python train.py --vocab_size=8192 --norm_place="pre" --norm_eps=1e-06 --positions="rope" --rope_theta=10000.0 --tie_word_embeddings=true --init_std_qkv=0.0227 --optimizer="soap_variant" --beta2=0.95 --max_grad_norm=1.0 --schedule="wsd" --decay_fraction=0.736 --batch_tokens=262144
Each number is 128 + 24 x the weight over its row's rms, rounded and kept within 0 to 255. Layers, rows and columns count from 0. Numbers have three digits each. The size before them is the row's rms in percent of the matrix's.

# up: layer 2 MLP up, 1920x576, rms 0.0841, rows 1886-1919, columns 528-575
# down: layer 2 MLP down (transposed), 1920x576, rms 0.0636, rows 1886-1919, columns 528-575
# gate: layer 2 MLP gate, 1920x576, rms 0.0829, rows 1887-1919, columns 528-575
up1886 100:132123133131116189105118137120132139126140112104150177138155120126159137115131106108127171103172128118096118126164129148179091067124129107145067
down1886 101:107114098131107109139120088104141125123140167131125106116111125108157138102154096151158156142112074103168117141118153121131158158161194123111113
gate1887 104:159140175141113076095062150153104154123120174129172135145180137119100127123142097140121115096136099145112108134119157144159091109113088086059186
up1887 103:164183134118123093132095139130140115170107119120108131137127149125140138137092127164142137145108125148093132145113109153143094119100095143135142
down1887 102:129129099107136120124163143117117100104145112172125155150141131144096117154161147105144108147156117160132120129137120110109139105147079118152108
gate1888 104:125120152138161166130151144155137115125120112104118110079112113106088093109126100120125060137150103155096122078144129136157121173173107148121143
up1888 099:151136144185103119127093136138097138132136119088140109147128166126151139121154145135116115116127135114113141097129094129116144117101103141112165
down1888 102:115138116106127094143143104130139139140124096175158130124109167133114114153198097141060181169149130139127133134113193135161132087135078125120164
gate1889 097:106126100149122123141130121117134128130092127153182094129104133168102098124111119139140091109118127150132128165166086130155144106146124141125152
up1889 097:113141101125103068136168128151148116118127096095142146110170128131108158131156114107113134136156152156142128106121153108139085115112127116130120
down1889 098:160106132170135145093145113127084098125115135143093150132188143129127094125124157114113106113117095102126123119145106149120122160108093125121124
gate1890 095:107121142102092145087166152141122103139154159126125107127160148151148141132112103109133134121138095149144122121163129086167147134100131140131118
up1890 097:115176120121097119085145075129140150119110153110136103163140148130127130164086140140113150112112136102135111097102138092125115115106094131132145
down1890 095:154157155137142159136100117114113135083084136134143160145137141102111111146110168172139156111089113143115130108094143123133102146117174154123144
gate1891 097:114139111151138176183139115168131104121105126120104138119099117162107127107131142112168166105103142137131140155100146115129143129140157141122154
up1891 098:109169117131178161103127145148147180108119125124082122137133136123170132131114132076102139134135134154103109123135113105151142126101165180170133
down1891 102:152146106122126128109123104111127141105130147090101145137150114163133114138126087162117107161162142155156105131136121134143067135140091083122141
gate1892 095:144118144167120116159110142077104142087096137123100092129113114120093121106132098145100179134175116151147122148135171155197118144102150119103125
up1892 095:119118149161132105123123151107100145129071136151132143129145133130188115104122083168113125115159139197095135111081122126147111135121124095115139
down1892 094:104133072131101144100145101167144130181144149142114088084145138116122125141109179116139115120119136120108099141106129089124136127111073153119135
gate1893 106:105107100115114112133108131099124143124138091163126145213126188119098111102160165113119145130128130103099147133120172112129138130123120149101148
up1893 116:113125162107130142120160150122143157150112100100101116104116082142100104147123109133138118117148124141104152156146067119136154095124134125121133
down1893 106:126169176076146125120111196094096190165103109096086123134123139145121076151132124125150128112114100131098161112157113159154113159116160102145150
gate1894 102:122139166132125083134139104176126145138142140115082149083120152129161104161133143133113139138096113160157136104159095073134107121108142112123149
up1894 102:129157085121125103148089136144115132140123098144148131129135096117114159153119108157168120120103147163129126120143128120145157090104174123099104
down1894 101:103103154150126129167166133130131093096125133120099131140142143099152122122136146142099117141150138133181119169120130139121121193118126093136143
gate1895 104:126150119063138096108148125154112116139129111115139138132102090139151152129158128117100114152115121128153127053102129114131142139126143153117125
up1895 109:117113133114121164125150109137136138121144136098134157163095117086144120144128138134139103121107131131138106143110096119166139168136134090117143
down1895 101:169117121145111133147127090150160155121116138136139116173127128102113146154096108166130107151132173132158117200152176120124137131120119105127180
gate1896 103:085112144133160111117155118091115127116135102132128109140099125112100139142176133097138068128141130131122164124155156128095143158150170104121129
up1896 111:150112144118139202137136124071123170108149100162149112134132137167133095161098135132167149115132124159140114123095108117153115082121083125102131
down1896 108:120113129127112145149137083123100110123136098120150116146081154107115112132144143128154127119101122104130160111135109150153158060121125125122109
gate1897 101:125104111126133106118131124116121147161162146137142101161122117117099131159114158152164051159123135151128108160102127147170151106179095113113152
up1897 107:115103135122100094146104141103116140109125085149150080092150125142081109111144110167105121089161141166118139162124125142172096165167125125092111
down1897 104:165152174162090118122159142132141124115112119115135118125123129118111105129134101150116149159152145133133171116155133133128111116132108156162112
gate1898 095:162119119148130162095151157122101110127157145128143175147134091136151148139136118113158111137135136095143130168153096151126149144118136067116098
up1898 093:114149115140120120183110096118150147141096174143112136146117108124131140132104132120156103150094137137126154091108167140104115156131137131132136
down1898 100:126135092137112077147156093117178113183127136147144142147123117152113118125129098105142108162134082073106132108137130134122147146144162108083085
gate1899 104:182097197166174148063116131122121118103125108137170141168120162131104112132098127127137094162133124140121110101137140125133152111131093109144149
up1899 107:124129146107137148141073125111130148116086100143107103092124090149168124162154121099139123148101126111122111123120156121134143187120159136121133
down1899 109:077070087111087109164125132116131125078156121116145096081120102161092080119110163081134113134130149132138138124132156141123186100141143124070155
gate1900 099:141129136087129156157120112120143127092144178126105117092121121105141080160146126132108116107160122093102119101095128164082134141120124145123075
up1900 100:130112099154118121133104100117101177096115170109137126134130148112143142125088122150157086137155150123116163159136158099118150131161167148150134
down1900 103:161149116103148136067168150069115148117118127147135138190138120114149156143158122149110139133154112159183119124149115117138114108121177128128106
gate1901 100:128126119119142101132083146147133123135121112149091150160114153124157080147166132091167154118131124133161104129106156165122185120137141113119094
up1901 097:105144142092138069122165109115132089121134132141115107116105130128088161103115090143089161115132143118080171124064152158119129153124137145130110
down1901 101:119117097153173126182084111167144127153097166141118131120146142125146082111121115107123106158131113123164130095152133128083145112137142146128100
gate1902 102:143135135105108120154139101122171106108106156118103118125132199175126135126134143130135111107104163142129119149098137159137138152113179109137173
up1902 104:138149124112102085133184097134132087118088124118132144120095168130102144125127123141103159105101128210124144171127119140111157141145114123121126
down1902 104:158180116096098102136103139134105057138129104101125157119088145123112129209149174129096146155116121158126113124106148105132148103096055124150126
gate1903 095:144095090148122131140107138158115152129141132131136122119121121115089102151101125164131114115138194186125093129131127139156130164104149110093145
up1903 096:140164129097135114120132117129139139127129119150168149130140133157182158106153133162084153161109114089107133142102134131126139107168140156141102
down1903 098:138111131151102131103114142142162103124151122146103114099158121119081150105107141139092121148160129146096120119097124118049139121135049102135069
gate1904 102:115122130139121109173130151120168165109109142102127144140145143095085126098125120151110122114144156137140095096151091157145100114114168112133091
up1904 101:096138145138161109154136144137131149119107105131145145117124116127101128144136138176093136149124154162124123086151132127135113071097138105111093
down1904 096:127124107126130115118132131148118132123090115132155142169151119126121070146112155141156112145104149141142138121110127149040130177120133124185139
gate1905 102:130135119129096108117148114153156147103164105126155152162144153178134114148103095169109141178116159167165062159186114116095118134124112161134168
up1905 100:136113113129071126121057139158127153116176133146140100164155113106092146128145125157128122142077125177093116158185138118109134163130097151106118
down1905 096:163123145149119139120138086149154117129163129137147149117087091160140124145100083113142146164126145140142100150148148172097111139167209132172159
gate1906 106:128129154099091175120079125112115146079171127178155111115153155168120142127149160154140126168090124108105153147107136124097121116137128086175133
up1906 103:132134115137169102152143156141122130178077144066151136145093131116132142101147128086120138102135130138097112120133129107155134131128113137130115
down1906 093:151106160120129111128142108136121128139138090098116107140116121087146101122135152115107120120155127153117135129131110132158123157107111128088108
gate1907 099:131121157122137089101154109144121131107128129138101159040098096156105192129106127155114135107117106171082119095111139119124110154128153185137110
up1907 094:102125138117157142089148113150134175144128125138136129125123112130152121089152120107092113059152096114133111157126114144166142154110138121087108
down1907 100:118134116117147105137123162104127151090158114124130142145151122120104116124103131142128164096137173110112171120111130089095102134103176133137153
gate1908 101:098120147120144089127125154119127112158113161140092050121124143116133149158123127120133104128154061169150145096156144129145179122127096102129136
up1908 094:122124131138111145071090109135121140120106126095155119128125137109146117116117117147111148163115137125127126110100083117160094153190128107144108
down1908 100:145119087124112137083153136144146172118134111074096152124122116128156133109129126174092175170149122148127129180117141148135085129043093115158137
gate1909 099:160120183150124134128117087103134128153112118143102146136139151087136114120113130115155129134135124135185121121058110153152118155113166157115117
up1909 100:098135148150087122156056145137146109136121096127126144134130160137168133116108122075117133132137145107152125106069141110131110117131172143145117
down1909 100:131115138127121117138122145133133098142115105121142073134113078111115105120116118104134152154162150150157143154135141137132149079175174152148129
gate1910 098:151134165102145168129134152142102114172125129104121109122133164114122126130109159143133134169159085122143113080124132088137116106152161131112133
up1910 097:170113096124112120147117126123144154141134126118108125111142151097126168129137135127133125129122126133112156116150122134108113120123125180079149
down1910 097:120147209137128128138128118141118117176106158135107109121103136130092124124113131138136132119139133117120095111060135126170128129121176141106121
gate1911 101:158126107091119091123133116140148124126127133155112125113131131118122114156162132117104150093077089176120124141187137102103129157144151137110128
up1911 100:122129124129121118119125107090126138077137062112150164167121091113182132119139154136131104135135124171092156163112085120139135160119098155131139
down1911 100:113151135126111095099120124133145110097109202150162111137147099118097086166089165104128125102130101150133120142171120104120116125116125128135148
gate1912 099:154106158151062106109105097124133127121130108186114150129145113157125125143123124129143105097130120113129116088122148125179103127123106115111117
up1912 099:106119131109162122146142146116100140140097162104106107103123131100121126134157142101134142120126118118136181173112086139109164119122131131113144
down1912 093:144099159146104112109137103136109153126129110140105130088162142124089126158149140114131119132135128107145143119092097157130108079128165133115170
gate1913 103:088120192115143119151112123121147123163139117087116134153120113145129107128113119116122110069139150160124070079135101144137138116077103126098134
up1913 106:166147162139128132117127113122129169103127141164132151141111148117132145156178099125157116127133130094095157143165104105147113131137093136130085
down1913 106:133157118128118111136139125148179164108148120116109182139138103107144135107185101113142121116137138133109079072170094115143115101134130140122112
gate1914 104:140108132132127124100144147163134110117128121127149148140091157162093129117136138071148178095132105108107119117104148138109147156128125168171159
up1914 103:156096107118063092062160154151150146099092108187146104173130181137155128134112134140163141124153068146107133110117116100153116109151121138113134
down1914 105:133096164128101115127115093140117123157109140161151143079133160151141115117152134166119127171158127153104093190134128119125091159136026159171147
gate1915 106:098132076167127116134107127147118134083161121120104091143122127115158125171081080169146112125117133153102125166162054103140093138110103115099103
up1915 100:154086185115100147107155122151106134124168176140112073143126123126119160166123130107094122090119141124104118055123115106132121125125134153146078
down1915 107:097147088087149127169138096099142080130104141104150070135158116122137093131116130105118141123088127112134171127089159104140083092053134142085136
gate1916 099:119153101140125123108136118170052136138108147160133194105133122154188145164122126112160128119139120118090147076099129121157146157108106149161090
up1916 093:085109127119093144137108102189089140136103175115108113121102138115122119094153208113106162156182124136104139127107140108075109111131121143110141
down1916 095:138110161148151150118146179114138116090175130098147112150165160108142107114106111103060083150111132158184096155137116150160141131170014115091178
gate1917 098:134128135106128118108123104146126127144135122116115156116105108125126149152128117105093136140110073128165128105126173091117145092138142123128145
up1917 097:124148103125107168153115121130126127122125160117137108133134126097099138120161147123126080082114184127127132166101097143106108125167143140112106
down1917 099:138147116156112137138133131166141120135156109111153097155114140111120164115119142156137127148150120133122103143123109110120108118125112098080147
gate1918 102:103093118111148084124159126107088092121113124132089087148160122131086100203114113108139150117128124159127137133104111132114115128102126130096113
up1918 112:134171107113139166135121158104163153172096151080130154131102110133150124120142153118056109141138138147118125141166175085126102165144141147125141
down1918 109:134134143135158115127164081087150153122146120154114135161092124147178110160097135124137101106132173137181121119131118134067098142119150143085105
gate1919 108:141098131116123122132126096159118106093065134086072149125122130094130122162142140164117135115122142137140171119114145099149130108099126140166131
up1919 102:192128166102116122135131112095110066066162105106143157146164142089153139137122100145130160127125133126102157158118137110143148121127134152140145
down1919 100:141133152103158164125120096120103104163145159159163131140097085145126169098131121094154131107153129125129154133135122147153109138124126120107146